From a checkpoint of a small transformer trained on Wikipedia.
Size: 21 layers, width 64, 4 heads of 32 (1 for keys and values), MLP 192 SwiGLU, vocabulary 7473, 1.69M parameters.
Architecture: RMSNorm before each block, rotary positions, no biases in attention or MLP, tied embeddings, normalized queries and keys.
Training: a variant of Muon for these matrices, 8603 steps.
Each number is 128 + 24 x the weight over its row's rms, rounded and kept within 0 to 255. Layers, rows and columns count from 0. Numbers have three digits each. The size before them is the row's rms in percent of the matrix's.

# layer 18 MLP up, 192x64, rms 0.55, rows 134-167, columns 0-63
107:157142143114166122098128168125138121131114126096114200095128126163166128128132144107131112143102111144119179101146159104122103129093165104123105120102118104178124128098105118144135142096084119
092:170116117116144144085163131094126086131128114140089135108124106136095161119152183131142103115096121111160176175110102159130143130147123143134111122153107117129117121115130109117148200128152123
080:132115085106165114126096121145083111099137142179101132123134130093116145078159154130143095136060174127129109089146107123132122115112123118117121092156156129150104150122103115121153129125119093
083:134152098152140140127108146152124159107111149107114150139163090161132130128177147106104099108137125125114119126143178120124128137121120142082134168113183116125133144170128090098101186101152102
091:131091118119097154113100111118123096097144126084130120106124128152149141082137116113108102130155131135163137121143106117105075105160098114103115126155093120134084106076076155107146162118114116
092:107144113137133112128123121117129126156103142122131076135094116072105116146137142134081105140106164135120143157095118166165110136159135143151135111104144178147116144131136120105180150141075083
094:162128131130121126127117154156116099122125149122119170132070088136096084126172078103170098163124084147101150133130140151117109119135107120150117170132126093120112091131082123130136103132135141
103:134121119097137139185178110105123141137121152115113141122123126118171177115138126114151150108137139135105169139113092125090129127165167114140134096130148157087134066138148120157114103123144174
098:147107141118143105131134150166126170129119112130138142106124139158156122163138126153137069151114163120167108106103091123115133108111148108096121138100130090111136122154091206149118164102133137
108:183115154153148168168107112132165140154124101091104131091115151165141124143097136139111133122096146071103110107143134155143145114118161138155122159092104122129121118098115149123166121154141095
097:106140054157098120121112146106132134135189142180153121142123172139108153168132114143118096102101117151145114164152123109131099108126126090126120121150138145128130101123131121157089113141084123
104:116138113109153135096120166113136137098067118120131109146158141087122120105166137157115126161100101163112124115144108122132183166167100102174108126120131131144138122117134137117168182142141105
095:133091094124108099124132099130130097146124132093102129148101115157136129145121113150098108107133136129101176076154151083054145148110156146129116116120143160137155124119137126155078115150104114
110:138149123136113096085163091107114147087117156112156149102145080174116132141167124123137111142107121170107128135121074133142132118164142144151084124119138119157081156145132136173129128106132120
123:089187125145126145128115127130142140141142086151160116071124099156154123104140145138133154157156126137120134098148105108144156152094115113087155130145081122137149135189154122097119138152144108
090:101120061162122083136144156118084080128091115143137097152106113148125156116124128070131130090095127090141109165100119106145153137109120143146096135140152137125128106117138153118161133111123128
094:109142126125110084113110088114150118108097128130136124124093108129184125122149149149150127153162096167115183179124162113171144141153089095087128141162111130110123127142115117125112136148108155
129:142137138104141115156142119101105139129112154134181156105132119116091127141178112104121132182111126115155124179118133169138129141101186119123083135111125164094122100128149133118149158089146113
092:125157153174188163065103122115120141156165102118113110103155139148152145138094154107123151136115127133152112126107083107116123117163137137095160146146140146120109144152144180123144150148119138
103:117146088185104136128132094114141157139124153110138104106157107083097115122129137171148168128165148116154096110122160090146118110132158141151118146171118116122151080119135144133110079150113130
088:118133130089143121162138118121128136126070100134143146116113154137133070145151128148072089143127153135104102138087177159132132145106169115167128097096148138149118149154142149124131115112156103
096:146129084131129134130110129098113141116168166160147144164106106185108155116126146113146185098099139142131099078116146124112079141118144102126177139109141152103126113111126146129150114146090125
109:122128118085132185151086147137140138100139112145145133139157128151082104126155120123131153142123112138096082115121115117123111136106164145122155110162098167148096162143121119133129146153204143
101:162103122131117117128103129115126121105153168132173150140121135123168168164131129159182132112125149104116116125102143127109114125104148079100129118149140129132147089093149101136110129168052134
093:117150097179113112149137126151166085166104100105136177101127133129108123110096116134119135113067092134091095125131134144150125142141098111146142160180123089142139123115125131162097110138134115
089:108142129109171109143103180137087109069110163081135157145131121098122145110107149148158133092139134127139125094145138159158148108091126196125140131139114104143123111110114125113101122115151127
104:177144117134134155116152119145132156135111166138155100114142123137068166153112100163124120091160090118135074127123138133131106141122141117144142103067142176141108134159143140103140144147125155
117:136150118138146136111176137133160100146136068176083127107111155144159102114089124136073117117107150129146140122138125122132155137126125158088065135107125105120092163113150130156129126124107135
103:167127119167137130145130124144119125111085125131137142139132204103138094121130108153124079117126101094134134141170168148144110115160165143136129134126146137080134103097136166103092116085135122
100:158114153110112159077103153145125128117094118102110178116157094135138093142158083131103110096137155146110112118106125167108118124090150109120133101156165147144116107098166110155155132154121144
103:128108151127153157137186142136123111108127126167132149064133126161096137121152171128151096133116143115102155187121133096112134127118147125164130103093128137156122138115140154103096139137147072
098:131085112093129142134124141089097130084126124085085125142167123127125100105131130076089097129122143131137111108126119117120136113079101177144140088135094140138114124084131130116148116121138183
102:116133073153123111119098118146136115153148115133133164163110102129156128148137144163139137141101099168186146150107111091122147120174159119102116100153104128118118082109183135108096135121131139
097:143167099144119118117114133120081147124085110163101128098133106110115147105167112138108102146092150106126138171167151092114081137120135136133111115108145109154137131130191100140139108083103139
# layer 18 MLP down (transposed), 192x64, rms 0.183, rows 134-166, columns 0-63
103:089140125122110092145129120088113152145094125113127110091137128124112149150111130149114108128101115123147147126168150130122119144164071144131183119102102137164117200115093107111141161133104155
089:111134134149145098132097154150146108104113105150127131111144102117143136106162060110148117155107106136137105074153128166100117129099126183100118141102124197127147129158107140118141114134122101
086:165122162080131103153131117113148145112153128111143124122114078144135125181142070130120121081177135147156118153177149143120126120137134143157125121077117097103085117134141105125129132120103133
094:122129159092122119151126115152123089111131119122133109168146157166115128118104119113158114100132121116091146117119079120151166129117131145136091113075116148158203168150108132139158100151114113
095:106121151120164150115121114155157122110139136126173099137133172119142137088141170126162141113139130102125120093109123100171130128112076147143161143174163121104079109129174142138104109162131124
089:096158093119103119135156109118129136119145141152132123133133123149169205140117091131142094141175148138117073115154156132092126109108127141122108144144149142146121093158129100128125092117162084
095:124078119137161169144116131113098135110106138098108107130104105116137115125116104092147126150110116099137177068114149104103106124082131149128142171151115129114197143121092133133145110141139143
105:136155117127113173146110118128144111106115121160107132125164127168095122103120112185109103138127118160167146141173140163125142126069115122084129093121152138130163151122137096111137159121079123
098:123159117151157075149113121121091120134146092083141104132118134127127118099149129099107172091111132150154161110181152127073106127139137146110142140127136115128166097103132076116145157138142147
109:133113101112147120095163144133133102137121127155123129119133148134127107139108159117146119077078145136113159117121118153158175100108095137112158113134087141172097142108154114117159122072108076
096:118120128144121143089088099115109136131145107133151141154075124122139088149143130151121110096094116106142106093155149118131126148131095148168141133070083074112169117136124124093152105109113145
114:131097120101147141095151133146111087130160153146131157122145147125094115127114116070124146109127101137075146163160163132120154131118105154127095111096124136103167125084124136110126100160177158
091:117139146131117171142160139141083059121154131121103080136134163141118086134100133180126150123099125129164099109148159151137126125133073128157148134144123092129157134139119116119160129093127124
104:082090088103114100164137125128134085153128115164110123149118125128141137106130117111136129154142162102136129106111137118144103155089168130097116130186114170126109111171156123134179146108096126
114:127163138123107120125110100122127134113162089145168083164091082135110088099159134162141142134166122126123128139148151091122164127127148122132125111144104100083099155136153100088138160161119140
089:159107112110140162114141138165125163121155097137141140112142130143143099127119133073099160119080124091136145121141072147098124119116132102121161152091120144154148132155135169121119125174074124
094:120128157114145134149083137091175119114094128122085110124169118142132137123083131059144115088132124086134119118158121129126128101120107085143116166130148138145160172137105119105107147153111129
119:152146137128160125125165118099141107080116122100172135139183146140081132183110158118118134103137175119134134111141151124155136108106121164136136151136108133122110094129126084091169143100126101
100:121158117167147111136137124127125085124112089140113121108129141142150156148127190136126107125123157152086073136094112096138124101119145125111096150150122129090116139075143096108114151093117083
103:095142111137144142116120118125129126129107152120141142107126118170112124129116168083117165124133104088108159124171143146116124108124141163091132117141172109138118103126119105183115198092177133
090:108072116101148139147148126152139111121128121107134135132122117160088133135160116163122115095095137140101115168120095139104154135108069102103189141101101142125124125125099133103132179092117140
088:171120150152108118188148077139160106144140141149118171130135066139134098112118129121090136150138108108153126161164113139132128143130138131155069149128111124132134094121112154159114145127170124
113:116105144079086121112119155153116154137093171128161103126136106133131136135147120180121106194160125167136114132071114128106128154093087149110146120120113129120115144141124105123122098127110165
100:129110170138115111095058154145138131157113113164154132137140166102075116113161129108082141145143130126077148121169133134147096119145124106144140125127139119095090121161158147101136127145121146
094:126130122126125158080159126134132135126169121135096116116137133134107166159159087163138144097101163160175118153096137148115123125096101138128133119088123118135179119096115135140114143085176163
094:139134116095087133150123112115131134166127103126161098099150099142161161137093120121127158097106102125105123141114139109097112172161103096165140140113130109117109129126118170167100181180115137
102:169089109128155129152121112129119105137144108101157113130097148138077151114134115072124103102143138128126124134100133141142138123147143147096189157120117188136080137118129078107126087127130140
110:121128119131116153078108130151185100141113135106090145160106131158144101096141136138151126128121115138132152114102140102096156125096135133120098164127152128153194087135132170142139072115138130
106:161123154134126147162157159155125100123117093160096173115110101137130116130157125110120116132112155121141089153105139108122141155110184089137118164158104125139088135078115148109113161134090155
098:071120103123126099123122119164110153142109104108107123109164115125128152119141136088153117100079114167071135132151156139099157116159146138171090137138185127105125122146102139144130134134101145
109:097125145137130114133135128113138113118120105128167127142133140136173115103130129093094151130176129136133195151127141120132111100127182169166192118139116139149173085140108112156126123151106125
095:125153079109108138143103116098173118142119104135170141132113146109139170157133102112112166119107134165113160121153131108134119166159087133120182124100121118110069122128113145100122135113110088
100:086115155097119136113118147104162102129122149124128095091119163154111111140158126067150134084143144184115128140161105126115123136165128157107151097105157109141100166100102119122143107118153140
# layer 18 MLP gate, 192x64, rms 0.501, rows 135-167, columns 0-63
096:089133118133123149167130125156105153144154140113147151137092175153158114137137164179111108116134144108111089129142145126141150132142138121102103164146158085103097147092123090131171126081120107
086:111180142099183106138125120143141146083175134153061132155112128146109144163141104132112127135151136123141125123114113129126075182127119123134136090118130133098137128140115112078160104142134145
091:151127132113112134119099134167119108119094097117116144150154145142084123117131110157156098139131082153130116117117099118153162130112104140155077124098162171174118185138115123099148134133132081
087:112103082088147127138136134101149108114144155082135122167112188112151127131132119100103105137129108163157130122096125133156135148130062102132165112122127118139123086140111153115096105119088148
094:142071129161125107059109124141133053134103144131111140131101122126118124112109155128107136124133127160143146157119130141114120113152130167194140123136173128134157120119141140089116160144139146
100:158121172110119099105146091118124110089124163109117118164107104103117141087153135104122133131135147104171157083130105093146140112114158151154136109140165110134143113120158161175122132117077146
104:108122139146145099097162118099129085112135162169126136097095086123119133122146146110130106114084133121141139117161099113115119106111128103129119166145101156122089141054090125088134147125108147
098:159158114121119123076109111135102117144120118160160107174142131128135121099131143138119119088143131126087142121144136159175112161110146098176094087113130145137113143148183094088140110146127152
105:077152127135143142085136108151119108121157139137134129125101172122139170085101135109135144133128145145145147124089127106129104138109119118099098081159107134124103155147163128168140118173183096
104:133128153150121131134100163094137074121169109098120146120106134152102106099133121119127089140161147117128160131087125135094113159175085125128163151134132168122124135107160167132076128125160120
104:118083123153115115106142131148132126158122148137096135174113148112125113087148140100152110162169103153099094160136137126157134108146112091109096143147151126100174152129120130138190152170140126
099:134120144140119141153076134122150147098132146076128111136137135118109142117127153137103154128141147199090122145151128108143105145171163140143145085147104111138088142163085145147114141116110173
107:106110135160119110168116121069133100115190153124147112129089151134175117167123131106130127118113105127133135144151170148120147148136139109173089163105137117144117144106189126149123144134109126
108:092119113138115134123147174099120117155122120171154139103106135139119106093133133142145078138152115079154140140141131159115106159133130131156149120154083114162089172125157093123116145176152100
091:108107181106115166134091102104112126074110122145139088136110149117158111104162102150125126118153149123165098112136112117105109104150120114135111102140137096183194123131130120116141100126116105
109:133141096108134129119141129095103139166067111087106135154116083130131131168122152141113135109103067143121093099146113125115137131082118116170111138129121143116146164086120147139151125083148108
100:147150098127151181105094089118135093149107161164140121132103117115108130123120159083111157163140121123102100148102090149138110113123158127149082150110166127126122094174119163130101148137128143
102:107162146127135153160091110110148144186133117099141100101111127166153143104156122100132130119119153106122145137177128129126112145111106130132144172104145101191104108103105142118129067121121109
095:134141088153142134097119110115100146146144130144167083135135125131197157150084144129115133141136149145143132100073087129133124161125105072131136152108131109161132165160120132121149147144108104
093:098098119138142145126136112138144151120093092127150132138124154118095094141164183134124107100120119087143161125113142141122107188169099136119087120178112140127085153144142141121151109173131117
096:148117149124147100176105102119140127109119127133124127080093138131176119100105085116095154129137129108130085113120119150111100120101164127130121160114152145140146089112150167145187159096108148
111:129132141130103116115120148161109111147125177109127149112113150147104142104163118134099148133169112128144103099126055145093126143091148115148156090154092086138136141147132125134122112110192113
100:123127142155114088137130139150092131136145110103128107130132148076143113101113113082105176104139135144112113134136119108183095104120130134143189094112139156152080144131171156105107139145118141
099:149135127165140071126125117099140131130110117145128182102105154128124116114111106107074139116128174150117107089123082120167142112137068117153119154141183109126133160112123153110118118137136134
095:084142155116124138157103100106147138114123156145139133080124147115121176172114125099131130107144172104094098138122118150123097129162142082124120135118111145145124153131126192113149173136129170
092:089096160152080096161117159121115097125122133090099113104132129164129117099129164089141121141162124130112163117118108121120129136128160141068124165106115121107156122128161122176136142131095158
103:113107082188127082124145115127091131122128159110112112130145085105128165130118137107178162111131105101123115108158131117172090096141127100115153152134123080125105102111135097121097126147140126
104:143105101194081111105087080097122138117120107134121135115104149085095129129118146128131117112089082115126131089146120106129138098133118123139087123145154084107137116090131098105109112119111102
103:108143139164118057096141134115088085134129153151120113156145101131085143124135150074142114141149154127143157103137108111154147075134125145118100093126148140118150143113135122096164110148154117
094:132104127120148179140138130153144132131145161144124145140117159148146153096144136098141102166124148128169162154106190099108096133139141157125116110125173078142156158096145131138106147169132109
099:089137087121109127127147137166152089088149116123113166123107119094171108118130150156135158136195093170160131126143128132136116114131103097133151123130106169101102080106105110126115138133133144
105:149101123116160119126141114144111129161109173109148183123126109153111157125165153149098099138135133123119105093147089144099129146134121116114141174129101123122123143124182136183096143136129188
103:148128162128152166126137129146113100145158114096101143153127134105113183089157096075136122170158142156099135092071125088144137100147112165143148129111127118146103119131137117110125132156138113